Part of a small language model's weights.
Size: 26 layers, width 160, 5 heads of 32, MLP 960 squared ReLU, vocabulary 2048, 11M parameters.
Each number is 128 + 32 x the weight over its row's rms, rounded and kept within 0 to 255. Layers, rows and columns count from 0. The size above them is the row's rms in percent of the matrix's.

# layer 13 MLP up, 960x160, rms 0.27, rows 457-556, columns 128-159
size [ 99  82 124  91  13  21 113 109  77 104 117 104 109  84  68  57  93  63 107 110  87 118 102  79 113 117 121 113 111 121 107  97 105 105  95  98  78  98 111 106 122  60  87 103  85  87 128  96  92  93  87  85 116 103  78 117  73 103  88 104 122 120 100 100 100 105  93 108  94 115  93 117 108 103 112 117 102 109  73  95  96 119 121 115 102  99  95  86  87 102 107 102 103 119  37  89 115  81 112  78]
[[131 163 163 126 106  86 106  80 196 153 135  85 162  62 132 178 203 104 140 149 128 156  90 116 114 141 137 137  91 163 145 112]
 [169 132 120 107 103 139 141 113 128 125 127 119 149 146 109 166 175  77 117 159 117 184 155 179 137 136 181  15 146 124 170 142]
 [136 116 102  89 183 127 158  75  79 111 142 135 143 105 124 122 142 107  86 134 140 134 147  38 128  48  80 143 176 100 146 148]
 [104 105  39  70 173 103 119 130 160 174 126 121 144 127 133 124 131 154 140 127 105 131 184 146  70 120 135 129 102 141 144  67]
 [138 123 135  59  62 132 131 125 174 134 174 149 128 120 131  86 131 157 153 168 148 122 155 186  77 108 126 133 133  86 126 108]
 [101 133  83 132 151 116 190 161 134 149 107  96  95 141 128 162 163 149  96 118 153 126 115 149 143 118 123 104 140 179 156 117]
 [136 180 121 162 149 138 127  87 128 120 154  88  86 101  79 123  97 152 111 138 104 106 143 103  87 119 146  79  96  97 133 149]
 [136 173 132 154 128  56 118 178 115 134 127 159 149 142  78  85 182 103  88 147  75 109 120  84 164  98 153 120 101 132 155 137]
 [152 150 121 160 161 126 118 147  93 109 114 150  96 150  78 156 171  99 129 104 133 186 116 115  89  91 157  96 108 117 184 133]
 [ 93 154  99 142 112 133 185 129 146  84 143 122 150 112 153 157 131 118 139 140 142  95 113  92 189 183 124  59 178  88  93 170]
 [ 93 155  99 158  93 166  89 148 123 120 131 125 152 103  70 144 147 129 139 207 151 114  97 106 183 131 119 125  81 131 102 145]
 [178 132 106 171 119 116 157  65 160 120 162 151 108  93  56  99 111 109 140  88 112 122 115 132 167 120 105  44 130  61 111 186]
 [155 120 105 147 118 133 155 136  76 171 118 163  86  91  99 136 181  97 148 158 131 133 168 166 169 124  98 115  95 142  83 105]
 [168 159 155 127 155 112 162 118 115 149 112 115  49 118 132  95 160 175 144 158 139 141 155  87 126 156 112 133  96 100 139 161]
 [105 144 126  99 171 120 126 159 216 105 133 100 156 169  87 104 119 117  89 157 147  69 103 162 112  80 116  71 139 153 137 136]
 [167 132 141 138  99 127 138 110 142 180 132 151 126  87 103 154 127 116 195  87 135 161 150 154  48  91  81 124 119  94 143  91]
 [154  94 136 194 128  93  86 155 112 104 153 110 118  98  75  87 107 136  92 125 168 136 125 122 187 188 153 175 116 118 103  82]
 [121 112 144  80 115 101 116 124 152 133 181  93 105 149 112 137  91  88  73 155 146  66 125  95 196 135 100 148 147 184 140  79]
 [ 73 162  99  80 179 146 154 152 109 125 105  90 111 136 157 117 133  86 123 166 139 123 146 137 115 133  83 122 165 130 103 164]
 [ 79 144 149 151 134  73  99 130 105 103 128  77  50 112 148 153 145  61 191 123 124 152 127 149 124 186  97  95 144 111  77 147]
 [ 50 118  77 121 131 151 111  78  84 124 115 125 114 113 189 142 135  70 112 121  60 140 160 129 103 165  67 155 134 109 176 133]
 [149 118 120 118 180 114 198 219 114 172 156 171  96 131 101 111 196 150 144  89  69 136 164 168 105 123 190 156 143 119 135 139]
 [124 147  78 158 128 178 142  71 101 129 147  88 181 200  71 116 126 150  92 157 156 117 137 138 118  91 137 153 156  60 103 161]
 [143 157  60 140 141 162 139 117 129 112 131 157 104 120 145 147 156  97 180 127 151 122 112 142 173  98 103 120  64 159 153  14]
 [136 128 122 101 139 161  97 194 132 135  94 153 118 125 133 107 145 126 137 141 204  94  92 153 144 157 140 168 124 159 112 141]
 [134 147 142  96 125 138 117 154 179 161 155 162  79 111  76  94 167 112 120 117  93  38 119  81  47 140  55 104 136 193 131 123]
 [ 97 123 172 114 172 154 125 175 105 149 128 128 111 138  98  73 110 150 145 146  95  96 125 166 103 112 131 107 131 131 140  30]
 [130 126 164  69 131 151 143 175 128 186 113 139 147 132  86 172 121 156  98 150 120 205 138 166  84  89  88 109 170 153 174 139]
 [132 101 111  71 134 172 162 134  67 116 134 128 130 161 155 122 133  66 127 113 113 115 127 135 124 139  87 127  97  63 169 147]
 [110 189 123  96 107 168 132 197 129 143 152  67 175 129 110  95 162 155 139 110 108 110 136 151 128  61 175 127  75 112  97 123]
 [184 118 126 144 117 122 126 118 149 137 197  86 126  95 106  91 121  92 138 135 126  68  75 125 133 120 137 149 111 170  64 138]
 [162 119  82 123 162  98 141 104  86 115 124 100  91 116  58  89 113 176 125 122  34 162 215 137  72  74 114 165 143 127 153 130]
 [109 110  74 187 100 213 146 107 114 154 159 113 150 137 149 155 174 133  92 181 128 195 103 101 123 126  75  88 133  98  43 130]
 [101 139 151 122 170 145 103 103 158  77 154 121  74 113 162 149 178 114 111 134  91 104 128 140 117  96 125 191 138  57 165 162]
 [138 137  66 126 151 123 115 104 149 157 120 122 122 138 138 119 142 131  93 125 143 141 135  77 181 113  82 147 109 100  68 119]
 [158 109 149 142 113  77  80 139 101 170 116 150  64 178 165 141 132 133 114 118 157 125 113 115 185 122  72  94 166 132 123 140]
 [145 158  95 128 157 132 143 152 153  68 198 105 153 117 164 169 121 154 108  99 135 112  89 111 126  89 172 110 142  96 127 142]
 [131 129 104 147 150 157 127 113 138 134 175  88  77  87  69  47 172 139 191 138 114  58 106 142 100 103 127 112  74 129 110 115]
 [103 175  88  92 131  74  96  98  80 208 127  92 124  82 172 189 130  97 154 102  39 164 173  77 162 113  75 155 130 124  87 115]
 [101 101 143 157 131 120 175  97 126 155 116  83  95  85 139 107 157 144 118 155 125 113 115 109 104 164  92  68  91 170 131 120]
 [142 146 152 100 115 112  96 137 199 102 171 104 123 152 110 160 188 134  93 141 127  63 114 144  90 150 129 163  94 169 113 149]
 [137 121 143 110 116 162 172  72 135 127 118 171 123 163  91 151 194 125 188 144 121 173 130 149 158  55 110 138 108 156  85 152]
 [166 117 153  96 111 100 150  89 111  99 155 152 164 135 177 144 119 163  92 154 112 213 124 118 121  90 163  65 124 125 123 160]
 [108 154 143 146 192 177 130 180  84 106 106 168 121 173 127 115  49 131  97 115 146 127 137 148 133  88 132 118 105 140 163 123]
 [121 165 121 118 145  95 130 155 112 119 157 141  96 156 152 169 162 114 113 153 122 156  78 148 100 152 124 144 152 100 102 138]
 [166 119 104  94  74 165 129 182 113 169 141 142 123 112 173 123 166 146 161 141 137 189 123 100 125 145  99 121  94 146 151 146]
 [129  97 108 108  79  75  99 158 140 169 196  96 173 113 102 170 152 151 191 154 182  84 161 155 125  83 189 139 110 128 146 116]
 [143 125  70 120 159 147 180 111  83 139  53 150  79 144 107 142 121 148 172 119  89 129 123 144 173  98 145 143 102 123  85 108]
 [ 89 124 119 100 155 124 147 146  81 164 113  62 180 134  69 103 107  50 140 196 129 138 137 106  89 163 186 115 154 126 160 119]
 [127 116  88 168 122 196 125 116  84 118 180 124 123 200  59  81 182 121 110 162  77 114 133 160 138 124 140 118 117 130 151 122]
 [142 102 152 114 147 176 128 132 139 154 111 140 120 191 102 135 129 161 116  86 140 108 140 170 135 116 130 116 163 172 101 138]
 [ 22 118 135  53 117 142  96 155 184 120 123 173 101  93 121 120 141  97  71 173 197 121 206 155  82  80 104 148 134 138  95 129]
 [125 188 134 175  74 129 194 153 113 203 155 153 115 168 149 127 182 100 144 156 116  81 143 114  71 134 135 131 157 155 141 146]
 [123 144 117 125 174 127 156 121 130 107 102 117 107 140  72 155 123 157 182 124 112 162 166 170 115 118 218 151 135 142 100  83]
 [106  92 124 149 145  69 141 147 121 164 151 194 136 105 105 123 128 159 102 154 153 130 154 202 144 121  86  87  68 153 150 177]
 [113 161 128 119  86 108 115  42 115 110  89 103  93 136  88 173 168  68 181 116  79 197 103 125 113 111 144 185 149 130  90 152]
 [ 49 122 146 159 184  95 115  83 132 104 147 165 123  91 113 142 203 133 134 141  49 210 139 127  72 118 151 101 103 109 114 138]
 [ 36 107 149 140 130 104 127 135  79 124 143 100 115 101 161 109 163  67 130  89 106 124  98 104 122 162 118 112 167 142  91 104]
 [165 137 133  88 118 168 130  94 107 125  88 133 111 174 154 126 104  85 125 164  99 107  88 113 138 129 132 149  95 119 131  60]
 [ 73 136 107 100 155 104 118 141 117  99  94  99 135 115  64 171 198 158 176 109 108 198 132  82 122  83 159 162 160 131  89 133]
 [ 84 150 127 114 101 185 131 140 163 100 118  59 122  79 101 109 136 125 182 152 114 156 169 141 113  69  77 156 131 211  66 149]
 [148 110 122  88 107 108  88 152 163 138 120 106 157 160 166 131 221 153 103 142  81 115 165 144  91 112 144 127 122 164 156 138]
 [ 63 156 145 146 142 109 126 202 110 176 134  88 124 105 147 119 148 132 126 111 137 106 129 118 105 136 158 103 154 111 189 122]
 [ 40  84  58 110 101 123  96 140 132 117  93  81 135 171 110 132 121 108 110 153 164 175 128  81 166 129  85  89 119 136 102 150]
 [119  73 139 114 175 135  71 121  98 124 101  97  83  95 104  98 160  97 154 158 109  89 180 182 146 135 120 158 124 119 143 149]
 [162  73 126 116  75  92 125 151 135  85 156  91 132 188 132 113 183  97 126 149 150 160 147  75  87  98 112 134 114 105 148 131]
 [163 147 121 105 163 129 129  85 110 131 115  96 173 134 118 128 144 209 131  91 162 164 148 117  98 166 116 119 104 120 164  85]
 [ 84 122 104 164  85 125 163  94 134 205  88 141 169 128  90 168  81 148 177  97 147 133 132 152 176 104 104 138 129 113 125 172]
 [150 167  94 103 118 141  88  96 161 182 167 139 112  88  68 146  89 126 143 172 171 137 122 139 187 123  93 137 124 159  89 109]
 [164  85 149 104 133 131 136 244 126 208 120 181  93 154 121 112 113 115 135 100 124  49  96 185 113 112 188 112 105 149  83 144]
 [163 168 153 151 109 128 138 114 120 136 133 121 120 120 173  72 112 111 156 167 158 186  74  96 113 176 120  91 139 110  55  80]
 [125 105 176 113 119 158  89  91 130  83 148 100  70  83 127 186  81 145 168 141 196 106 125 185 124  94 131 126 116  77 146 121]
 [136 119 176  81  92 100  63 120 144 165 105 148 125 114  99 190 146 163  73 110 150  96 120 156 108 121  86  88 149 174 130 157]
 [ 86 112 133 114 146  64 144 162 160  96 131  97 170 103 164 123 151 157 109 146 144 135 170 116 133 108 128 150 132 104 152 108]
 [172 129 101 137 122 144 139 112  86 161  70 114 118 156  82  64 177 120  94 141 102  96 125 191  92  91  54 146 115  88  91 148]
 [181  92 151  81 135 180 118 105 178 133  82 204  77  99  88 130  96 138 127 145  98 108 211 118 155  80 150  91 129 106  91 137]
 [ 82 124 131  96 143 178 102 140 117 157 103  80 164 156 135 195 155 195 126  98 165  86 142 102 189  89 123 111  83  72 149 100]
 [119 140 123 124 136 156 164  98 134 154 158 141 120 137 127 132 106 102 163 102  85 129 183 103 138 152 119 141 143 123 106 115]
 [ 69 112 156 152 188  58 133 145 106 125 133 122 137 146 134 117 180  97  96 190 100  96  92 145  76 123 119 129 131 110 171 114]
 [216 130 124 174 132 185 115 158  59 143 109 124 135  79  98 142 103 103 101 116  96 147 140 170 193 113 149 127 155 120 104 132]
 [168 156  60 167 137 154 143 141 150 150 205 171 102 156  95 135 153 156 145 101 126 128  92 151 160 102 153 173 119 121 102 111]
 [ 93 151 102  82 102 127 113 156 127 100 145 183 141 152 101 132 157 136 103 154 118 179 104 145 146 104  61 107 204 141  90 149]
 [126 166 140 101 141 119 113 129  90 120  76 123 126 186 143  88 191  96 157 170 103 141 124 142 191 142 100  77 129 116 136 111]
 [147 107 110 104 137 105 144  59  67 124 157  72 141 125  94 145  89 122 124 122 111 168 145 112 118 150 139  94 115 171 110 130]
 [112 110 154 145  91 150 150  67  99 100 160  67 146 142 102  97  95 125  95 107  69 100 147 159 123 124 199  93 129 149 124 124]
 [116 165 184 126 120  99 113 134 181 133 175 166 100  85  95 179  60 114 175  54 143 117 159 151 113 117 124 122 103 138 103 113]
 [124 124 116 101 147  63 106 123  88 145 138 110 104 145 110 156 115  68 174 127 182  79 102 110 115 106  67  88 151 125 148 106]
 [124 170 218 108  67 133 110  83 200 165 119 113 109 108 109 180 137 151 121 103 108 119 140  92 160  81 144 128  36 113 108 119]
 [192 108  72 156 154 147  83  84  94 124 147 146 121 118 132 132 157 178  95 109 152 151 159  93 175  89 112  98  92 133 183 179]
 [159 132  91 114 121 155 125 126 122 140 139 102 125 128 122 104 131 132  53 162 143 132 180 132  77 166 103  88  82  75  69 173]
 [134 143 121 141 137 100 130 157 179 195 135 170  80 178 124 131 122  97 163 186 143 113 146 174  99 118 169 127 146 131  91 102]
 [122 168 116  96 141 135 132 108 146 125 136  30 147 174 104 121  90 107 192 108 186 117 114  97 116 111 107  96  78  74  79 119]
 [105 106  66 117 121 145 133 108  98 142 117  89 169 137  28 186 161 187 130 102 113 124 131 121  96 126  75 160  90 140  94 109]
 [130 137 108 101 117 139 126 149 161 114 163  62 129 147 104 104 112 148 102 142  75 106 119 153 180 111 114 133 106 153 144 101]
 [127 114 139  88 151  58 100 170 101  87 114  87 105  89 120 148 125 117  99 120 150 134 110 166  99 130 115  94 164 130 125  84]
 [111 152 101 110 130 102  79 111 147 153 168 143  94 157 110 123 134 128  82  97 121 184 184 102  16 119 117 135  50  88  95 170]
 [ 85 183 121 108 151 162  88 143  92  97 122  99 128 169 104 123 194 135 119 150  64  45 117 106 169 123 119  94 123 110 118 126]
 [185 128  92 101 149 176 151 116 162 175 131 119  64 167 125 126 124 117 139  12 124 133 108 104 147  98 146 129 101 110 142 114]
 [ 80  93 144 118 168 142 102 127 202 140 112 112  73 137 192 133 101 111 106 151  95 136 117 125 102 136  68 136 109 108 113 111]
 [ 87 171  98 115 129 163 169 114 197  86 161 161  78  89 117  89 165 152 126 129 108  88 102 154  85 139 215 228 113 157 152 120]]
# layer 13 MLP down (transposed), 960x160, rms 0.273, rows 457-556, columns 128-159
size [ 94  83 114  95   5  17 104 103  81 106 111  99 101  86  69  56  96  61 110 107  85 117 106  81 104 111 114 114 112 118 110  99 107  98  98 101  86  95 115 106 116  53  90 103  84  82 127 115  86  97  89  94 108 114  76 106  72 103 106  99 124 110 102  93  95  97  87 105  95 120  94 117 114 108 117 113  94 114  71 102  98 114 115 112 110 124  98  86  82 101 103 105 116 110  37 101 107  80 105  78]
[[129 132 108  82 159 125 131 123  95 157  35 140  75 126 122 161 138 122 148 124 148 169  57 161 141 150 154 143 102 105 100 169]
 [164 100 174  76  72 129 141  88  64 100 114 122 115 134 155 138 110 160 128 132  87 123 162 121  94 117  89 175 176 124 129 165]
 [141 131  81 144 120 176 136 187 132 123 127 122 109 101 138 146 116 157 124  97 142 185 157 146  91  90 167 148 118 122  82 158]
 [176 123 190 132  41 128 143 140 143 135 135 137  96 170 128 177  83  95 114 118 146 158 120 123 127 115 111  60 108 208  87 108]
 [ 96 128  85 140 166 115 184 125  90 151  86 105 116 162 149 142  76 131 139 146 122 147  89  91 139 160 130 125 142 166 171 146]
 [151  72 144 149  62 121 141 116 109  91  65 166 176 161 126  97  93 192  83 126 141 107 127 127 158 172 135 191 164 119 143 112]
 [124  62  85 186 148 130 108 143 132 177 138 106 134 165 147 162 121 141 106 126 122 176 150 191  98 142 144  93 140 125 148 100]
 [108 195 142  93 172 153  37 107 156 100 111 111 129 142 115  86 112 121  55 174 122 156 103 184 109 139 171  41 156 150 166 212]
 [103 142 148 141 117  99  90  89 167 120 104 196 107  81 129 116 208 124 120 108 174 130 154 115 119 150 183 167 193 127 129 129]
 [ 64 177 174 154  97 124 106 140 196 125 141 155 170 114 128 184 116 107 121 162 147 155 155 128  95 149 120 116 184 142 119 130]
 [133 147  97 147 174 179  77 132 199 105  81 124 109 121 148 160 105 156 152 137 147 136 131 120 111 145 164 195 131 114 133 173]
 [ 42  90 161 148 120  75  57 160 164 133 138 114 114 129 153 110 111 123 106  71  85 120 128 132  65 118 120 155  51 129 147 134]
 [ 88 182 148  86 124 118 163 103 178  75 125 127 191 165  94 119 122 114 120  77 152  85  93 173 126 175 132 139 129 110 128 160]
 [139  45 133 145 142 102 100  45 141 103 128  93 167 139 138 109  97 125 127 184 125 104 130 113 132 152 150  89 123  86 139 151]
 [118 163 154 139 106  97 170 126 115  62 124  90  83 127 130  98 148 184 115 134 132 182 139  81 163 117 102 241 102 100 128  72]
 [126  50 144 153 138  78 121  92 153 121 188 108 119 153 179 126 129  84 112 131  94 149 145 101 116 159 155  87 128 151 120 109]
 [120 145 125 110 151 169 141 106 139 114 115 116 172 153 130 112 108  83 120 136 149 175  99  70  99 132 159 136 170 122 146 183]
 [114 130 136  86 155 126 143 160 101 154 147 189 141 192 113 166 103 188  88 152 146 195 115  97 117 157 162  92 125 144 133 112]
 [145 135 138 143 137 113 127 136 119  75 137  82 199  90 131 159 119  88  99 125 165 129  81 159 144 123 116 149 108 181 123 146]
 [ 99 121 153 167 103  88 146 125 198 124 104 169 156 112 113 104 136 110 138 127 122 202  84 161 109  97 194 105 132  97 133 109]
 [111 178 115 106 109 139 172 123 148 154 152  90 160 149 121  92 128 103 104 114 101 125 118 127 129  94 192 132 121 126 115 119]
 [101  87 187 158 173 118 122 151 105 112 153 107 140 136 192 169 142 128 110 115 154 100 109 142 163 148 172  98 234 150 167 141]
 [149 113 121 135 167 173 155  92  84 110  61 165 129 121 143 175 142 100 103 138 133 150 115 177 149 104 121  82 126  83 150  69]
 [ 54 135 144 134 107 157  89 120 174 102 132 180 126 154 155 106 122 137 120 145 106 167 112 159  47 116 150 134 214 146 162 114]
 [142 181 108 162  99 101 156 130  88 113 176  79 149 160 135 105 113 125 131 116 168 100 142  69 167 110  64  79  82 117 131 105]
 [115 120 123  77 151 139  66 171  71  77 206 189 128 105 146  97 134 116  97 118 169  65 141 182 106 131  79 110 143 102 112 113]
 [171 107 134  89 117 143 166 151 174 162 172 130 109 112  90 183 106 121 153 129 169 139 104  79 123 144 157 139 115 146 150  78]
 [140 113 172 100  85 142  93 154  89 116 168 136 111  78 138 135 144 119  92 135 102 131 119 143 179 109 126 137  89  81 134 143]
 [193 135 116 119 183  95 172 122  96 122 132  66 116 134 129 125 136 155 123 148  47 123  85 141 156  91 131 108  60  99 162  63]
 [157 143  87 104 103 111 160 117 144 132 166 151 166 103 133  97  92 180 107  96 135 122 182 167 133 146 127 116 124  96  54 145]
 [157 158 119 110  96 177 107 119 167 114 141 133 164 178 128 154 112 115  90 128 107 156 150 131  85 120 155 105 103 160  77 113]
 [159 114 128 117 142 139 108 100 168 121 104 115 133 132 137 162 159  84 122 173 130  80  76 115  66 185 117 141 107 152 135 115]
 [187  95 157 154 105 156 154 116 155 132  66 163 156 134 179 103 120 131 138 140 110 127 138 116 172 112 113  94 105 109  97 141]
 [113  95 116 117 121 105 135 150 137 143 104 139 233 109 171  94 124 116 151 149 131  94 121 107 114 102 148 211 115 140 145 100]
 [ 95  87 178 140 122 138  74 105 135 142  88 135 108 195 112 159 158  66 192  86  99  88 162 125 137 134 143  92 137 129 136 139]
 [141 122 200 114 122 137 115 118 126 158 130 140  84 136 169 158 110 120 184 116 117 103 165 135 116 153 130 170  59 129 150 130]
 [129 115  87 156 138 121  86  78 170 154 109 100 164 137 121 134  69 107  57 135 120 118  74 163  68  85 135 154  94 107  90 150]
 [115 152 195  62 165 127  86 148 133  63  35 143 136 123 209 158 145  60  90 156 138 157 130 143 119  99 170 184 124 156  71 129]
 [ 66 131  98 121 122 100  92 171  80 154  92  78 144  94 152 126  93  96 168 145 105  88 133 161 133 142 144 129 124 210  72 150]
 [150  90 140 150 111 125 165 188 115 142 108 164 137 146 115  89  54 166 124  87 154 116 119 153 113 128 152 174 115 103 125 141]
 [178  85 124  72 108 174  64 195 118 141 156 178  97 112 110 106 126  75  55 151  96 109 104 113 102 161 117 120 159 118 114 152]
 [157 161 142 138 145 113 138  87 100  69  55 138 146 130  88 191 173 143 140 130 173 108  73  33 113 158 102  55 163 139  87  96]
 [179 126 103 117 106 133 133  49 105 175 149 138 143 115  97  90 162 123 138 144 173 160 113 112 100 119 120  70 134  90 141 129]
 [106 143  78 193 169 132 141 104 173 124  82 103 112  88 145  77 117 108  99  97 160 159 138  98 164 139 179 174 164 114 140 142]
 [ 66 143 173 119  58 143  79 126 107 126 149  88 164 121  95 189  92  73 137  55  63 149 152  99 184 135 134  91 109 122 123 131]
 [ 78 118 141 183 137  99 118 173 153 145 177 127 108  83 130 105 147 182 142 116 127 104 118 147 138 165 121  86 149 125 117 134]
 [174  97 159 143 146  86  75 110 150 154 148 151 129 160 175 135 114 124  93  88 154  83 111 154 127 137 126 131 121  92  97 100]
 [115 129 123 127 112 119 118  77  52  86 105 107  84 132 106 132 116 166 123 158 101  98 146 136 136 109 130 138  88 125 119 145]
 [140 147  99 168 160  91 112 111 164  86 115 152 101  88 209 110 143 133 115 118 158 142 116 139 148  65  92 165 127 122 154 183]
 [163  86 177 107 152 125  84 143 161 104  83 151 187 140 148 147 173 158 120 126 124 171 151  87 135 156 113 131  93 173 155  86]
 [115 153 116 111  89 117 106 142 126 167 133 123 127 121 165 112 169 223 101  67 175  93 164 131 116 193 105 113  94 159 164 220]
 [130 199 144 103  61 157 164 140  85 103 118 100  93 127  96 142 202  79  89 130 128 161  94 130 171 136  81  91  91 160 137  99]
 [136 173 126 113 130 131 138 118 123 132 110 130 132 131 106 156 181 108 132  85 122 121  74 129  98  70 165  85 131  93 149 129]
 [101 172 145 103 173 180 173 101 181 152 147 145 150  85 133 132 154 170 153 123 179 162 126 202 160 145  97 129 137 127 131 124]
 [146 156  93 148 133 158  82 141 123 100 126 184 114 183 114 111 121 111  63 109 100 147 150 125 142  99  75 159 142  90 154 191]
 [103 136 134 160 137 176  58  96 141 181  73 109 124 142 147 142 121 124 147 110 123 116 110 176  75  86 119 160 172  60 110 104]
 [125 166  79 105 144 171 127 132 136 119 127  72 108 118 135 135 159  84 134 145 102 127 101  79 138 105  91 130 133 158 161 107]
 [131 127 120 176 146 128 172 124 137 180 120  96 146 124 114 148  85 159  94 152 152 116  97 139 155 131 128 145 117  55 139 141]
 [129  95 145 130 145 124 157 129 141 150  54 163 125 100 156 147 176 128 112 120 128  48 137 153 132 169  79 144  99  50 146 135]
 [162 110 163  78 146 173 113 222 174  75 143 142 122 145 145 150 135  75 112 119  73 152 130  93  95 109 150 119 141 159 117 144]
 [ 95 177 117  91 185 127 205 186  98 172 114 117  73 123 132 141 121 142 111 159 198 165 156  49 100  89 109  85 124 127 126 124]
 [128 131  77  94 139  90 104 115 145 208  62 125 159 117 117 149 138  90 154 156  89  92 129 160  89 100 142 163 112 153  76 134]
 [125 157 131 167  76 115 122 109 111  97 103 130 129 107 160  64 155 155 106 109 147 148 103 107 110 186 100 140 137 101  81 121]
 [183 162 169 150 180 139 124  96 175 139  55 151 113 163 141 150 154  66 105 157 118 157 152  82 127 144  65 104 147 162 138 134]
 [156 117 137 131  91 128 128 110 140 116  99 151 162 106 115 111 136  78 123 153 121 108 125 147  92  57  68  95  97 161 133 124]
 [166 127  91 110 145 190 175 188 140 128  90 191  71 113 109 137 145 117 119 114  54 199 166 151  95 149 117 108 124  92 157 105]
 [ 98 119 148 115 117 129  68 157 135 137 132 101 115 130 151  72 130  71 119 168 102 213  78 135  96 133 152 120  74  53 122  94]
 [142  80 180 157 160 106 161 141 117 132  88 147 161 106 116 159  98 147 113 113  89 126 109  42 158 141  81 117  96 115 128 154]
 [148  80  92 117  80  93  90 133 141 198  94  92  95 115 188 126 175 132 144 104 155 164 131 127  60 135 177 130 191  69 127  85]
 [162 128  90 124 113  72 133  62 141 112  71 130 130 183 135 177 119 135 168  91 153 108 123  92 103 133 183 177 156  83 151 183]
 [111 119 161  84  80 160 173 113 144 119 117  88  98 122 118 142  96  58 183 172 104 176 141 112 152 136 122  98 155 172  66 113]
 [140 220 208  94  95 158 119 103 145 167 129 167  92 141 121  96 113 126 111  56 185  74 121 138 119 180  89 125 125  92 150 124]
 [163 135 153 145 104 150 119 144 152 134 159 152 187 136  53 117 125 131  73 144 106 165 175 117  80 110 159  98 126 156  43 119]
 [173 123  92  37  98  81  93 176  65  85 141 148  94 118 126 179 164 138  97 141 169 120  95 113 118 171  99 104 140  91 151  85]
 [122 138 131 115 107 169 174 105  84 154 120  81 141 167  91  98 140 127 111 111 133 132 140 118 130 120  74 157 147 124  87 177]
 [120 121 145 126  97  68 173  87 138 134 114 148 169 163 180 160  81 160 114 162 130 110 149 130  81 105  56 101 156  50 125 127]
 [126 128 138 144 186 141 168 147 113 106 112 128  95 105 163  71 151 126  69 103 125 223 114  64 111 124 120 128 107 126 128 134]
 [ 92  55 112 123 160 119  84 141 117 205 139 126  79 107  93  95 182 120 132 178  92  97 195  77  62 141 167 130 117  99 120 141]
 [130 146 143  48 101 117  72 105 133 135 159 127 140 116 145 105 123 120  50 131  94 143 171  83 106 113  98 110 133 181  72 121]
 [114 117 125  84 146 113 101 115 122 139 139 118 161 145  82 121 138 196 101  80 127 117 140 142 162  87  69 130  94 119 112 108]
 [ 44 165 123 156 108 159 159 127 149 141 181  99 156  96  51 113 109 178 105 133  78 127 145 107 129 123 137 113 126 129 125 171]
 [132 144  61  97 189 184 142 157  96 120 156 158 119 109 127  78 122 128 140 117  87 131 114  93 115  98 114  87  93 116 120 124]
 [193  99 112 160 200 152 130 152 153 177 116 163  97 114 113 133  66  72 153 186  76 144  76 113  84 111 124  82 120 168 119 145]
 [177 156  96  80 154 162 115 140 111 147 119 179 133 121 108 165 109  22 160 160 129 110 123 116 141  82 125 133  68 125 116 143]
 [190  97 154  82 132 111 117 168 136 122 111 175  90 131 157 133 168 124 156 183 144 112  94 139 119 107  99 138 112 119 139 156]
 [115  88 138 113 119 109 176  67 100 128 158 178 171 156 154 143 134  70 120  97  94 122 106 164 110 160  85 104 143 154 157 147]
 [170 120 136 148 175 167  96 155 116 105 142  93 149  96 105 120 172 153 101 127 126 163  85  91 116  47  81 103 123 100 167 114]
 [147 129 138 164  85 167 151 114 125 119  93 131 120 147 136 138 122 114 119 155 183 119 159 138 104 194  94 140 114 123 144  37]
 [117 154 117 126 115 108 169 106 135 149 111 124 147 143 120 160 132 125 185 213 119 164 114 168 125 136 134 101 128 140 108 148]
 [ 97 183 149 145 164 113 110 148 190 151  51 177  97 176 181 119  80 128 103 177  97  68 122 144 105 114 149  87 102 103 119 100]
 [123 149 133  57 110 136 118 175  67 137  60 182  86 141 196 119 182 167  58 111 160 165 172  89  96 152 117  95 125  84  94 102]
 [151  83 105 127  98 139 164 111  90  70 109 102 107 140 180  82 145 126 144  96 168 162 113  98  95 127 126 104 107 206 155 132]
 [119  88 198 125 157  77 191 149  99 165  44 125 126 134 143 112  88 127 100  65 117 158 122  92 156 143 138 123 144 126 124 118]
 [116 139 170  84  86  95  96 128 100 130 175 151 131  93 146 102  98 179 145 133 177 145 126 150  32 139 125 101 124  66 149 108]
 [126 158 116 125 108 140 156 118 109 137 141 138 103 154 171  50 110 144 139 142 204 104 114 135  69 101 143  85 175 125 150 137]
 [131  73 161  95 132 149 103 158 163 137 166 108 115 132 126 106 105 152 145 157 134 111 115 105 143 113 205 153 145  80 111 158]
 [119 119 158 159 150 158 196 153 161 117 111 164  79 138 112  90 140 114 124 142 134 146 151 160 123 142 117 166 176  61 188 162]
 [ 96 116 153 158  72  96 140 201  82 138 185 175 138 127 118 141 123 191  67 153 134 158 145 156  58  89 118 103 155 183 136 140]
 [136 190 137  97 154 145 108 136  69 115 128 161 138  71 136 108 140 131 186 137 117 154 105 162 155 153 135 125 178 119 194 139]
 [177 125 102  92 156 103 143 131 104 162 109 118 144  95 143 121 119 146  36 150  77 129 166  84 123 140 121 133 136 111 122 112]]